Weights of a small transformer language model.
Architecture: no biases in attention or MLP, tied embeddings.
Each number is 128 + 32 x the weight over its row's rms, rounded and kept within 0 to 255. Layers, rows and columns count from 0. Numbers have three digits each. The size before them is the row's rms in percent of the matrix's.

# v: layer 6 attention value, 128x192, rms 0.172, rows 85-127, columns 128-191
# o: layer 6 attention output (transposed), 384x192, rms 0.142, rows 213-255,277-319,341-383, columns 128-191
# gate: layer 6 MLP gate, 448x192, rms 0.156, rows 0-9, columns 128-191
# up: layer 6 MLP up, 448x192, rms 0.152, rows 0-8, columns 128-191
# down: layer 6 MLP down (transposed), 448x192, rms 0.15, rows 0-8, columns 128-191
v85 090:149101093143114097112067127147126151214133158124131143130111124132085094067165128101128124122077134180126099074165116160111107078103104177160155169101191166140119122175127156061109119108090125
o213 094:124130084044115135126175126135124066132127137126105101089165079162146096111158173080072108113188094117097101149136108082148168162177152154133124178130126114153056114109128083083113155134214164
o277 096:097051153069112130088138089091104116124114142095120075145078126170137144126109153163176129119116090140152111140188152106108116146127125184153093099115175109113148114101130124145082148095166135
o341 094:099147153157120138106131150139133107111119139121139137135192088093089116089189123163138130176113169137088159099095132176150195174080139157085213140095143112118107120098096129156146138123108129
v86 100:154163104143129143128130076109088120127217145156124141088098169172121146145124116112109138125159091159122096147182148171158103167130127131107082097138160125146187195119133153106146148092141165
o214 106:168132133208171114140153133136122094105115103112145160119140113091113133132061175174131151017152117123156105123151127126121153120153142129148105089172117131123095061121091203093119097145081077
o278 083:138107160113156091121147133116117088147114131159103110086047123075127101095117086077111127126145155114166080085156135132126139175174117117184126143144148109145167085156124115163135159167138109
o342 106:114157096142107105134144147136186144124142129156079185113125142121102133142110094101137140143149145111121117118115185132108098163110081151131127167191160175191128193140114130120085178130166144
v87 104:129162173145158108153146094170204106128118102140094153117153156092109105150113126165135132126118108132132144111123151139124150134120129170127174066159119190181169166139083133121182146177104148
o215 101:127146113103125147134158131123138145106069121141132045176104181144108133154119161108140155137127149143095166062130056217095073039141109100075125163113083084140108139114090141149138206113168164
o279 093:092135214161164098079103149152122132150131101114118170136158164142112140174177005102126137117133154038084144113116145104146149136120098136137138194132089080179133148117160123176126082120075098
o343 104:178088165121102146175142103131072151189126135161126139161086139110097118186135139095083194111166092110109083098113040160133127124123107132108095124137112132097090134160139132113097139097127136
v88 090:112126115118125159109127119143059149137080116104128147107120170098112121154106194204115083136153110146142163108110144131144102117081134106114186083110084089039145135179181179200101110145134180
o216 085:098229163117122113127071088121076077143147110114195111155145160152130134131117172097148209136111154110068105088129178123137121180124164127114106124115152136158134152103118139123090084121173085
o280 093:104058118141142125133148156096130130145125135154089069149114099154175063159100081101127190137161098139171185133125116081139144130126124095128116166161134086157152184098083068102136149119131058
o344 103:117164078029105165081119112128135076099115146117112178112157081175072133145118121169134104163152162100120115086135152133125143107118112176138100162126090128144069084173141116124162158128190180
v89 098:159106214159159096145111092135159070048117150204144131101096189150116109107105165143114133127171126072135093158104156110156102117127087130114078071104149128099118133117137142124124104084133093
o217 102:128125099146141110126106078113166157234203152103098192185102159070127133102116108111192139160140120201073109135124121139135146166156110129129153145127147067168139118114081049094153094109121084
o281 087:136143131126135132114143149140113180171135098053184144147118127086153106081126110126111126069133131058183084167126133149110128108165205122137168186139042125170057142143145162130138130124124146
o345 104:085141189157118126139113124121150067078094133173121155037172196158116138135104154168083116090195133056101105128143186104160137119108149101121112099118127118104083079123204155146143147121099111
v90 100:106131090134105139182154115127076192167177140094150195113137080112130110115162148125148163104094136088121145120129145151126104096144074101168101114109118138158168048159088134106120143159102136
o218 105:099142167150113113111138108135087130101091112073152148063175125195153144134153129169091059143112095122106141163101137134082139158095144087141102114084167080127165139093134094201123178059206086
o282 087:120105171075146117122135204130130064130087161145084104136120104075197164088137094112212105129068116166148087133107094155181118102115146173113205136115110120143092180098150062104149158155176118
o346 104:080126132116240181105150124142136143168129115105125106115066102136096027136126188124148149125157137088113141135128217142191169140143140141128092144156114207155122100130114124111132125108149138
v91 099:195143121151092098134186103197119081103137152096087094154127159148127144093176097163098081109137096160120186097146126157099184146149191054155167141074144117084174059081172173150135111086098104
o219 099:113100121101093174130191106117163181105088173125167143127132090099136106138158098133066125126130129103198152141181095142104147162138107160146107210105160163118114106188064152142093103154158124
o283 092:113139171143052152099157129104200127117140095123085107145125098125105170170133139122154114147091204147098104180149063107148115138084109129156109104095139077178091146141091150100136088180071094
o347 101:153079086062081112137153130168112179169117135125142099228103126187093068131128112146120100067164125134151101116126161080097111087123156147148102167189127144086203154144098109131129151105138198
v92 106:149112073178140131128102105134134088128125115171171126118089172125159136131163156168162159166138087079164167128172088082171098097070108137085145177143118141154121155175145132121149112097171145
o220 098:149136107166130118152135118072041148162078129160092118109170178123073150132133150106123161132143121126114132080171142122147108123167096114123107118168110147081092139129149181113152125098147129
o284 098:166159092113121159126140139058094129172128126121137169086170146128122104074133190188096100109152107141115097095144159151100100172113111097108120103093183134162137134076110127072093107115144146
o348 108:073103114136162138098096094127127082111099096121095104165089150095158127124065124165188115084059153142125155129137177053168138077105134143150067155105116145102102077174154190156164143157100154
v93 102:111198102126121090093190125083082188148126163141092117162123148050148117155158112160165172134137111123165109107109098082180150108093125128111155184114133081170084137149132131168115099132120134
o221 103:166149110077164158091147153070121158140112098128145131085144138154127064077086142132170089198124087111178131176169121131144123116096192141143209145144141141158142111142118112127082182218118064
o285 093:143122142141113188092138139107117136119137143101149068116130148113139061125049162086124079093135115128101115179112162176093095098120163152153094100149093116132094093125175094046114165108172153
o349 093:159129120050162120114110077124206139144125178124115190135119183124101095176115087121143126150173086145139080125110133134093093093117075144092167127071109086171164114173111159114143109098150131
v94 095:165060105123130147173144127139136159172207112178210106106161129145175107152112106144117171157055126199116143195150140165151137109060113195167113138181135058151135177087167102158160144138108078
o222 094:104141159203101108126145139154161121140137071084138147109123157159118147118089091111126108109170178056153142126102025117170149225128138141099125139102143085086194063104088130149115123116145162
o286 082:136156130138153148082134154125128124108081126112120169153063115132160119149107104128104174155113112096068111065136149086150096097147140135149124188106109134129097067121184072126156066131104109
o350 107:089083123166145107189096136152074113133141061140155119169141142090069152053108136162148076108118085180178143150167128154084119101115146128143172160163159110229106185134143158143125124157121118
v95 097:155137103104109154098092171083137167119117128158108116163141132134160184135104096138144118176095073091183071195127126156119147110181141060140153159126152156132090099147102107118129111136165152
o223 102:138099111189161140128174133077176131167130104147139117078076169099085133081082154175086126092118142152109070131150182157117154162109088144121117124119141138153129130105137149089090109091119098
o287 087:140110084068102137164161130113104125110137107139117042137117137147125124161112165101101055086120135155143170164092080096097134105147146148103161090095125162089126139142139072116079153159113099
o351 107:166136095140146158094047118098146124135175155127089172111156044131131155105114148175151165196087094095120058109131101102187133125071155118125146135205084121098132123080122158091177133161137147
v96 103:134102142118111102166159161157198177124137159082132145127164133102118104138137186190130089138102139095112078158145090159109150171113105164156134156082171134096102101116130190096084182109108051
o224 094:141097154148081188064123094139171151149114154127123124083112130135086102113150099109136141150167074150083133157185177134122131156168142133093085164152129091101091126123065154142104106133131138
o288 099:160185147089181154086129102067086072077118113137109121165102110085062081091179086104156139102145128135158134095135150176081091081058154156103104097156099111125115117105131123103131096131145121
o352 110:070115151159118122185117103182112130160134144111142122154131150154165069100153131067118116102111147139139168153060115114185103118186143082167122133121128088109152107139096141105139116119139156
v97 096:123116149082096083106118138129140103113121134107176156102077076131145165090113150146084113131083131094113119190093180151112157145171135139086134134166092121086090074069100207138120100087117139
o225 093:114087136135113169139071163137157113126141113110084139149128109079096122079053151111151122096073147153137113146193154088124178200091121113129106129125131129134129153078127077115109067193167149
o289 094:143100098160114141130117129081147083130126156109142143096091186125096150128096102124145131172183114129177163082133120141166104210135084124154171138117085124118059164149086127110036130166186159
o353 097:141132115150113086096123110078155202133109139154120118184106065087114055103181129128123098091136161129074167168122161190112102122166109151060144155140168102086077092146121100140135172132121164
v98 102:123080145105131122123121144164140048135119129035146141119127126129171169109142148125104204166156112120127137150117088136095140149124163056163087171167184054186110106127064087138109073167118131
o226 100:099167150207119109114076100146105142120100134109107151208122132089101129147186136142102232164113120115110130151160178129074104108144127091114114154131064175163107164122134148191121089110144117
o290 091:110176152104152077147189103151079182182122186121080120138089129136113161122109121127142035114123189118174075098154147156114185126116116157172155115108164155097147121099149147092136105149104125
o354 106:209120150105149101099127152110148115165081098169148135161128097166076139215074084160154088171151073119118109069130083175147134153122141092138100178135115089190165136117097122108107113151143070
v99 095:126166105122146137061072141212167144089062103148149168096132170079147080125125165162185149088117139153080158119092100159103133186189113109172147099126082093137128140132142129084101097080141124
o227 092:154054129083109077179099183122165159119136135142143143163134165137124164222113094143147101075096133143134172176111144139138111117124113115103118108156173089113153115135144108126118153184104150
o291 087:091151110123211137130119170134128151130115056140111057127114153127103147127097153134162134137132148149162105162113106137108108086072128152135145113090129159162117130186124084165118155147096195
o355 102:098124048124086132106041131144162127121119125064129145126142192103120076094115143168087164136192163172133110128121130098175085129160180161089087100144147125139151113125151129128111137093137096
v100 099:109131100144168126119173108063130149119112128185177072106113111116086138129112175061145061160082096153156056166152126098130155135077160157087109143147133136131059115132160126150137150113126098
o228 102:161156116036136152133138074114085122177133126131159115117178122096171136078120065124160125133119095198181082111104129174152142153126103153147101092107182118103127108137138119113146105066142148
o292 090:142153062121180144140121154150090163139112115163142108063112108110156099117126150098118129115126080090150159113148176168147109110090080131112096132143167143091115057105139153143089156096139100
o356 095:112167183165108147146178168151102154115105096164092085164073079088154199107084148133077078128147163122053087157127081138112166119181076113120120106107136142140136143129120120114104118139122140
v101 095:131138125139180161183096135093161114105154160140144146156118124079132143137073137059098116159094085153127103151120140126194124121079139119077121105101135125090174097088211075118125108188068170
o229 093:190100140112177108161182140101116081102152084117120160172121141147118189163088167181142153173153144056151071102099152118162134109098058110136143117177124127167103165146091139123128156078132068
o293 095:106141118136157123150115064149103161140117097084098129104123045190151109121164113189110158137188140110107086035189157070136118155137082104103106192095155073171147182106183074104177144067145110
o357 102:133185087120088079168137151098143129151126167157107148135118139016149104117094150082042144083088124139133145198095113123092138151119174157113118167156054125104101177084103155116176137200107139
v102 096:163112122146133100083135131110169115152162146091130193054139053076152107071120080123106140121126156158165093122116054180105147161111141116148075136082142112064150113081178137111137125166123111
o230 091:124167101147069147087169076175169140118162150112051135082110161152133122135159074104102141189172069155163135100080064089098134113117158094148103128104179124146117161129119166161105129177170134
o294 090:099122138133188146104077163122148137091084123149125095223067139135162105131179093117125095114145123142142175147172157144158131164135076135082124108150080094101125172167098153159115136148123121
o358 104:165128116126168140123134126149165131166120197168156155063088128158153066135111151146161126131074138122116173199191085138085064102099156101152168137164133106129152098127137123110078094137203174
v103 095:125084148136158144150120107124140106129122126175138135129154188083121087171155119175134137130108094144147072130151165114108095113119076150148115062184126119160126116122107106198095089136110118
o231 094:156151125063191155072130171149167140167166114094214064155135121153093154147133158127123154115153136098120166098170167174092116172101102128081120153128143112115099132104172107138143180106126103
o295 095:141140115121088167134168161190165162100088183147117138218105128138124138111119094111126091097064178141101163127060115145129142118118098114116141130143102177117153106156175158127107147107109154
o359 105:118165095143063074127165084128153064107152084115195179093156125111182143194062126124135142150161124139151110171135103158163139108145088132161153138144111134175162122113169119121119155101101106
v104 102:092206095131146106148109163160059145143116182085124077120196119156127078083092125149124088173078115175083088116152124103080134113188158167206128188108133152127137121161134162165122093211148118
o232 114:101104072041140117066103107084113137114132125141135134086127158109092114119113126163132129120101089128099101066139112100142110172148111102125137083106171143122160161153117127144091155137129117
o296 091:125112143131133110148177088123114157133123140176127194101129142079154202142111148087167148095136153179176091065122040170121114110100087145106105098174146121170169103125115107163165107135081137
o360 105:097163098119117134076102176160135108148123146102107088127111165167144140106146101151090175187118078133101183205134155115093120114146119145218086093113127128139141115083144153099128142148137103
v105 097:148136145159132122143176164108170150121158161127109122155063135146114096052069104112116123121154153143123134089128148117073127165097163182122144142152114137162082138114155084110099186112122137
o233 100:117118119099098201121111161105177156112131123064128129126090174075130105146157127099173160179123125150166156150065123159094148120115149102158121049086132149167145150157075094101139116099136127
o297 085:126183095141151122091102111135051118161094148179162151124163103129121081120135194136154129141206047113142106104109146084150122142155128160151157142139115170162125063101162106143068129126140184
o361 105:093099164118148127154180163132094109113151187133069072123098140123092115153083134071134112146170120147091124161129116119154078163110118120103105165108130099127123115129160145097179179118086095
v106 097:098149122130142103108110084156083080137130146133094070139087108115159121172095143135120111133147128142133166136089096134107088159118124118166179107166109137091124085111113091144165178116150087
o234 098:123114121132078120140074142105202151102173146180092142125139108148109057143170107166097087114077170081072108175199149145162135090127169120092151142108131146104129142137104093157090140134104164
o298 102:109133108169085118125163157154158142096149138153083161098137127127147181149112142078147178151120127112137153105115055174128080117132089100153126111112114110090073071155156120176195146116135088
o362 100:123179129100175135110100139094117124145119138096166129068160091162132147078106083121154134140191235120132181121133124113064164094133130076127156162135185125121112148171092120161157161148165097
v107 097:151141148146131107146160100138137101160206111167144135131058145129166114110096111141113158166128119101170094134098091135171089179127147117166092128088155090063107146126134172099096181126122145
o235 098:121121113147144194171095108180048150153118136090131131152157168181148115107161106103092127176129096159167070099142109128140138065126155148098122148131111075120161166134142134088090131082219114
o299 089:117139143159093152101165165166088121152136120173120147167091105153183155165108095089074168159118183160122176154090110161153123146117127103101159109136064154174125115197121117199144139157173081
o363 102:114136123106149076126145167158086116085108126138150098132116093145102108166051147103152116093187109107135112098130150106072105139128077183132124149129155109064130106156138094114094094131135134
v108 096:129171117151181121116143107141122148159117163087137180119146090081091149058175148129178137136105153139124172079079112105155057138129104106130088114134116144181124182200117150143139086103074130
o236 092:184204171127107124152098152150176145143120146137068078091097170157109174190128131130131173069174081128151150143125069127063082079177147070103150206164082135125107126133136063155101171155107125
o300 095:160076089146152147143144161106099081111113109117140127087166171099121058196105156132116132154139069112146082132082140126109132095149133159171165061106113110133104048126113137079112136096129194
o364 107:142129128143205163163153145116083157114148108070155079092130116119136162072138170114067155130108180108102146107118132097095180148105093131102124165177080151181164160140191127177088120127085061
v109 087:136159126148161137139111184138130122131165144147138130149118177101067037089065168170197151148131128105171147120076140055153090166141167123162141154126134114080148111129095157124087173164088157
o237 092:168089174096090148228151201162078128098102184118129097090104148117145147116151107133109093119108116157074106083144099103133130078107135111092135154106079097136121102149162145126146140122109082
o301 080:135141136112120154069096176115164147133085110079146137155065086194138103143117143092066152130120116099102162140130135097098124122106066129136097116110078160116106127157097145178145131101170167
o365 104:150188117135129154081136106141156130127146167122125117116178102063137172143180117112122119116101126151150112156146152140131118153152122141171077160102141119109158070081112161162173203048077077
v110 105:111134111092086141121113191147123108158127155127105180119172121148125129115137117103129113144180156156127190124149160111133095093103158141132111189070127171185123149147208150178116108141097100
o238 108:112154117119171145058120106167113142161145104111188133147187147191105079159181136126077141160170093111106129085107119171123114121078118131120123190106106125169145144128154126065034119138135149
o302 082:137125149110130130115139067081132133125120170168146104114103178194163078108078131155084122096125147111152102028131187129086106095094138162101094123140161149165102087098112150094121156124110111
o366 109:076140161175129078172151149083145213151116135124158125138129122064156119082134157124165124111133129196145131151164107130112097121127128149079114122086161104125138167084089160204118073137153171
v111 092:126152127079113102111153151179161121130147166088159128150141107117126144118142113088097155156151087122051188158112122144122121148106108170076114115149145139158083116182122128160173110145166131
o239 087:064115130098112112164146187123078079139139074128114059140216098105113114124153166110148160121109125134088139140074171150164138116120142175127121107056105100101126171116092084114142108131193157
o303 086:089099125163166096149122090175065120105130071134136166118108164147152151137111120154125097085093187144174127132104135126108139191137164162153135100127154143191141076168129182093118128112105153
o367 109:148106192076124133070122140094163171159115154105120144103139100084107127108166156153101123102100093116025106128147106113180157121143161111191134090127112060126124135077140095174130109120178174
v112 090:155165137131102155109099151123099107143144078111117160133079087129127134106112112128061104124112115121130124139086083107033136176063121134117129106088094134096141143118118128044088158087065117
o240 094:137099145140174104159104099106169141136101099085134080115117167166158075147142144093163143172156153169173153160120178173127098158154146141134062134141106111078081159141090086104118157096145073
o304 098:123169060130108183174061114181147080151148106129106147214154132121146138158154127157128119154158128154165102148196159113145148155137116157135058157138126111157154124087147165114122178212100177
o368 096:110133098092110129126164125064087144149159124114113119042105153114121092136071136116129168058136160119116127143079072148108134106120099095110125069114117203139142117127102110109127124107226102
v113 094:124103121095108153139103172139173100094144132148143160148111080159074083121127132143140105122086181097189127115161120032124150096146160118110117138135112091121106092142185121099212048118066145
o241 090:152134161057153151078093077143155129065185119136151047153144119141179130105140091129124104164158135100143118170138088132125134121141125150065170117119131130119136114113105095142087212208116150
o305 094:092100099126097132074122096135142194181115137080121126128106088163131137164126090189110101097160083169135120186141150130168094129096129132113098124079126141206162149121150120118063160138091112
o369 096:116181099111127173142097195136108106111115131187147109106118142089167095098125134125115113139086087125126105105070126136133179104128147142183117089143121123115108110155107150125163096153136131
v114 092:145139154119124098148140111148122163156100134135092154118135139112155178098124191162076115119113206091148147143138129089171098093020170151151073125147133119122154125064167133140122147127100147
o242 091:183117189114167128109167136111177089151090140112115119118113129117119168113195138106147128142138108159142115145119094162114154163155153141124126127162079114109102133155107152081177143113092123
o306 082:132141136099132136120151110125153138087115203144085168163123086158138095233096101125131143157133143072149164154103137103111139161120072102125138167096109151151135140146120181115131133097073082
o370 106:112106128110168169083104135049118106139121132149127106149157103124135126157106098107126102089123105166141130083137109115080188092177106122068100199119108117135144166097188065138122145153155208
v115 096:090139092119142092103104146170207084142073098128154168151102132155102141113131143140160126179138131119118118161185163159093112157171133176101136162068069149093151195178104075123174143082116169
o243 095:127092170072154134144084106112164126167181053085126134121121133132093169124120151129179133119181176135112136139103108140044113109102155120140110177116094085184087124101087081123102162139108140
o307 099:082072098167120130141103106124112101081175171137173112084158105103106122111149083153102155157158131128126115119119120140116171137100151142113141195107117098130154102028079127116108138157138078
o371 100:118199128154137108101152141128094056150120111169142127144097148089155168136136096137118043093147109144123149164155134128166138139145043169141143147108075123136148139073148148130136128142063143
v116 094:135133099108094120211091122133091138114117126113178103091170126178166120114135177110140119082147140197128127085149137132140081134148087106152120131158193140172138089128117144124154122152132119
o244 093:075136092088133193115129135088142151099158080166088127095163134148118148108124047090093110080100069147129141139113111134194120103115155133113159091141130131127151142170113135142145107128128144
o308 101:090160123140129123129120111157113103137085212170115192186047072143133125146143107113101127121122167090160144082147161092155127164159078142108146129141130148068125150163111122168163121102186092
o372 107:140162139171138122129194105112122147098111116109124084180125162191087105073168161126132143159088153171113145095184060172162116132137092140142091104107101118142146138131186159126133117072131119
v117 102:174155103152103123165095134140167182088149113180190087084174137172094101107095121058108130128125079101150132092134151163157183175133057088114172149142124097102147081101097126142102152105166139
o245 100:142104055105142095174104067064128159195116125148147163127119150132119080106103120184098124103159084111090125136138174078182143129107131091143104122113158118130122110114098161074164082098130131
o309 092:134173169065151129152133165140131101144100102088108139103112141119158159110093175105127160135102100110068143141124187077143180118105135112150139156105116146103124164069156147103150145158107143
o373 100:133153102094143155187173126153096128134110135145149061144117103141137048128149102113118056110082103109172115174121146176107146077183086117118120070164086115088107139156123108103132094113110125
v118 106:069076104173164134127163136183092127139158179087139104125172105154109089151179115082128103143103136106120134153083134128105162107100127156163197152125137100091117135144155094128077164209113190
o246 096:169104140108053143146050120160225148116085141138144125151133142156108106094065149132128091109174144136092185146138147101061118155141110136178117159078106132147122109110132157135102129145178088
o310 101:119141158132135103139146174133131075122123102127131146123129121118133155077138111125127153132055156105071143082140116167162142106160113071135084095115181153165127092084142156176147155075094058
o374 110:118087142128086116098143073140092154140185181107117181099134115098149133110139116066153105095177124147185077101088101099089199146139131117128155144145126172140113122092157145093126140158151081
v119 100:153143114112164136071136092098115138140102142114145011152136177161142138136117072141079127105109079152142139139120124151161180162080123152130098135140087142100188115074108139153175044168165150
o247 106:167109100136129154148167126096120111074124141177111168106092104165120119125090143096099131126157198140143133092157144189135162147218128139134160102150163138153122116135105215140149156104122186
o311 100:150093114216074086127143117148122147104085131164206162157088144154158095163109165088127114088096178108119123089101095120180114144086180086142137196172228152097096095099163186167138111157113144
o375 105:088160105142118090065150110122149147105145155155156132135131094137083130088129164147139133138041107152114088139138138083079175091119104140127116054093157073146180181079122144126149069128154170
v120 101:110154150156116121165121221150155200131040127136139154122177108163109092113125167148110133101099120167137136146179105163123165090052062161145179132149122151156083096112092164145194145113134179
o248 103:105140158063124180115104106156184183128110152102135112072161116141069177115169136103185141117114111133100180153154085119145129149161139127155120086060140110112111113134149156178127096109144150
o312 078:110085098056148140102175093136067123138151084104096046100161096154115168112136095084130141032065132109107200124092192091177070141137133167151135128134124125082175123120146158161127130129080160
o376 109:125102181128134126179080165047177115148123144173154107097114166100150104095127157128110130171164091151084077193109161127136172062116167095101183157120089112067114122112071080095143188163087109
v121 100:172084097131110202098170093069148184132071134184142168152155122128167140138126124124071127155132153140127129129128137106153171122146123053105164055171151157138135100064148151155078128099130158
o249 097:113129122169146097164188153146109131139093148105095106130100135085094122128098140077169088117092091141120163131146140118140118165137083123170107100162181151063049148173083127124119078118128147
o313 097:121111163120097120102121192089126118110123129115154122113161117138153173138160123088177150074092160105109122070144150125157174176150127119070138153147098141149107150118167112114149151123107120
o377 103:102163089156139154155165111109136115113155045134138171121142105077093076101153127161182085171164125098103103116104137121129146196162106138175139138107141148135044136079109071167138115100140113
v122 099:118124197133135149205084186123145100146106147097130068123129146121116181103117122123116163155142085118007172151124186132103126114120104134121117070123156158129106133144133149151143092104166121
o250 098:114100147084054046105089099120171071139091155150070189099136127154095170102131106153143156107121125186088108093173126121152106195133152160107151155109144106162088144092124134109117138141154082
o314 090:145117134090160095119103100177106091134159092117109163151116091146107115150142115163113105093128213127166106150120135179106178143143171060154083100162146158116200145099091072126177069181115141
o378 105:151087142122116172158119135182079166146143164102159123132119113078158156132097202078179152113139116178102150146100161092141074197106098091114129129091095122097147126145201148110123126102107159
v123 091:094106118121136119085124115102090114161105212090145103115155088103172174130133123129122181092088121115157092168200167178134085149127118139112145115109139181064126142078193117101136121127102142
o251 100:112102121160105090116154160106144125137141105110090175134081076129166131075115126085131132128113097124092186121122075112159127140138130103069105093128107136171114115078150083161088135127149131
o315 088:107157120198187159145128143136124147158180144223088121165128230131144119081111158185156137147127126160166096156139149137156112105152168101145122100160183087105182128152127130140119108077112137
o379 101:141131093154132132145120090139141130159098134114116146119132112138075165145112038135055097150110165158138154117138120153093113164077074121124145084102087132122131123134137122096132127148126221
v124 088:109133140101036144153090197089130118091183174133149153114125156067163135177136138157153141147130094131063113099167184148194194166079104108152152138128136124152110151169147133093115112163143130
o252 093:144120158136174138186131157135140182179124062137080171116060116074110133125123196153123121088124086067150134189141165137150137114172144133100167095108084138133128148125142134165137142164132084
o316 085:082125153114183112111144028100175111192148080087071080149145177170087033073172121180129127139181107136152143179104098129096072113099129112145115162131099149162121151125087068144139100157117115
o380 099:161115090136105109127074146069144123153148192096159079208141112116148107157083097119136062108135097169127102124185184186122146205115138118178135110094150091140082121107162149167065132099090125
v125 098:093152157113129074071064123170163117147083102039129167094148108167115141151113133169108107130127142163068152177184161175085121069166141067103157098114085144155163162130125055158126099169082128
o253 102:114085171154132161176096081098100109152123132106135140190128164114118122140156101083143147122124145084092147134137098091081136116090102175118163177098118079196129144133132092154107161197181139
o317 088:157093130072155152185076114156113069151144093111073108127152113068145122152154093118105172109102142098116123083110104115130137167095060127089104192091121069138117122097123090091131090186064119
o381 100:153162105175088117102165135198179174065123132129098125132142141163146104131165180187135129175119114145098142141186141148075097118142103073114154145170075165122108105077136156168077095096116171
v126 097:114160147172153134132063074107202072060131145146145124161154136118150134154140145078132153076097168198087082135139152123144077115106118027059148171196143110101137124119113148132137144095160160
o254 114:125160141104143078133151133134101120144148098121139113117132103129120225147153148184090136097081125143140171112175118157163159079120060140173044088165123161118176085193162097194220109129073048
o318 098:181119071183112115174137123192099112131174130112081144115098135098124201167143091109094111170138126076104082111158177183104164137158133137140130145172116131102109119097129094094127149115115156
o382 093:036094170109116117073157159122180068096116109162102127136104143118145092136117101127134169099129135158119129119141123112131112118101129104123163171188203148113131127085121119188112149100087143
v127 100:136191136122171187137150097130107164095121128097104027114192193151194137187096080132095126126143128128120192077196108154156132135062127085160109117164093196156139174073116128124129146155120147
o255 097:138155151203120116058175093123109087083090127158131116064130124152096134168120166099117118154152173126159131095104149091113110152162142086137095131128189094063143150141052124108122123140089083
o319 094:109060125140101155157124181162174146141105053049170212050125108108109119110135106082134118094095129130103116146080167082133152098154099109123182091131118152125113082113160178097130127119153121
o383 097:155139155170115122162130115095108123102084120113194090195121134083134115116094127160101182121148102141149129145112105151162159159060187162136195118141127186091175126123176122114123084147076121
gate0 102:185061087110157084165169139157117124088145074138154149106142112084117106115137103119085027129159146117118159131107173124102143134097089166126126071159101159138100163155130119082124132126109174
up0 096:128122133104098124105082113096091080083112173173158142099187119125087049102177128153099124125138137117080148085122140119063130123107155089111193119109059141116130093084120125138147143100165103
down0 096:098141136150150222086101114096123173104097090198104193130144179169142119116129185132147165129115128042098088123078116113089150199101151123096151124093100119147146147111138105084140064141175113
gate1 105:158122152144100072135130127110125141099169144124095114134117118134077125149112098143129155149111144147043156098143139158137156143128040133115167143127095146154050060166061142098155114158116150
up1 099:130093187161100095167093144157122142112125114101103151113141125099122147124107144170150125168093205076102104151116082175125104135143138194110103164160092162115100098148080158178082140139094150
down1 101:074147128151099166130052143075076122149139164118145106166131129115084158150095138098153111156099101150126131126126108049106149127124141149137107157104152101143137145134132150102141115122186115
gate2 103:128151152094142121152097128150062086200103166083122139125172135139089100129137153125135094163148092105180139128121106121158107144116114106089116178127138163155175166106080135150158126128138115
up2 102:108114126080120134087109131101148149148117115130109187137169107152132176143151171119150082121103090057121157065087155065131124155148158165088190140084124146097156092111099151155133106140142078
down2 104:131164149089140131175160120147159096098145093149090104124121123186149122148165160178103091189187150082166094086134120128121138154126073162137129117099148145195088109153151161138125036098130057
gate3 106:124111127163137165137202192100183130100115217157154208171134133139112134141148095125041120159128145138095153138134166154131102094175130071072106149056127192144067111170143157112144076083082105
up3 105:120107103154070123133129135173140098137135156121170121123126147082140121084127090166074074202096116125079113150155187162104145107171162084154112144106118108103127115119096134117135163068131096
down3 105:145143160140142112114114073123103111142109129169135141096141122188031111132176129078154145140114138173108102183085083153100114097104136115140054042146135161145077133115083125139142111078158119
gate4 097:094061150132120159122174138102116106183121101130150119093125145117060087131064062133070144135136152186122157097139104131124193085112137111118136113167177103122150193128161109113209141144121122
up4 098:131117124152104131158114180144159125127171121174051120140095137136141172147154145116188221156182104138123135189145087106119161131148122142135149138098111133153106136127161109172093156173139094
down4 100:130141141136092152133111086065176183135141135171147185064101133165121072157138174090133101094111150148125168119106097166106138174125077062129119125118155085136070128149158087108139166155184113
gate5 101:154147141144129129131132110123111107181088138140105104079079065160113094146140132099128171177181145073157161088153154136108116130122132137079126184137037138109118151152132106152129077222154109
up5 105:119109105145071141192174088115145161132095100131145139208142128141144140037078188101173147127118157150111157187162116084124169095136060116090140102143134102049158099107124130045113143105167162
down5 097:172121118082044088111145115105132097153099141115071144105140145131145145119163111145068074127152118113139130122116154148185146100134113127151149108120119147176109067167087061145118154168186144
gate6 118:155113181052071099157111133109142106163122057105137130186115141161138195097103168100100143101153175106163105123123097181075148109121106118117210133212168170167162078138107123137149156168090110
up6 114:124188147117086124117110107150130203110170083109180089177136104078135122142113148107143107127190151074139061130132105138156101082125120101133077135170190161111152175177131143117166113109107125
down6 097:087085144098138120121147154097100157168106134128100127090099131102133177121167079179164133147172128142170094123098152150102163092121119114131150147075168119193150101095110101163075136147088125
gate7 100:128149134048092144161146127092098081103169102112162141142103147127105112115139150144160150115138096131129081179158101119117106141073100153104141106106133126122130164139148165136125138123089100
up7 098:081133119121181146121182122104132079130152110107108154175121125118119081131075128156146142122179123064134133134120091111065139153118136137123115076106224115110067156083162134209125072109187115
down7 098:148163059100116099153121123122112142178086154110149136141100100177139164119111097130101128103125190147180120111157156090134086116158182101108130140101169134077103107161159127123175096116136159
gate8 100:111162152074094131130074094110120152157197130108171130166116172157078156145104179153099141073191080149154105072143136136134168086164051111102155158178108115156131164141108132155134152080130147
up8 102:153181078106160089093142144152140106137129112165144119124215090151190096155083151101050122113111105128122146144162124173123163075123075100139071068078154147220151082088131133128094163136099111
down8 106:195142121074096043081162093073107119148082084180136103113120095112184144150180147156154089145103119150122170142082129154102140139109130117110120162132101124130116176126098101139088158076108069
gate9 102:114170140158172124130096134138118125132175130115124095117098133130148101105169134213059089165122139147138201115190131186063113124100098053145130121168154146083140166155159164127189154077066151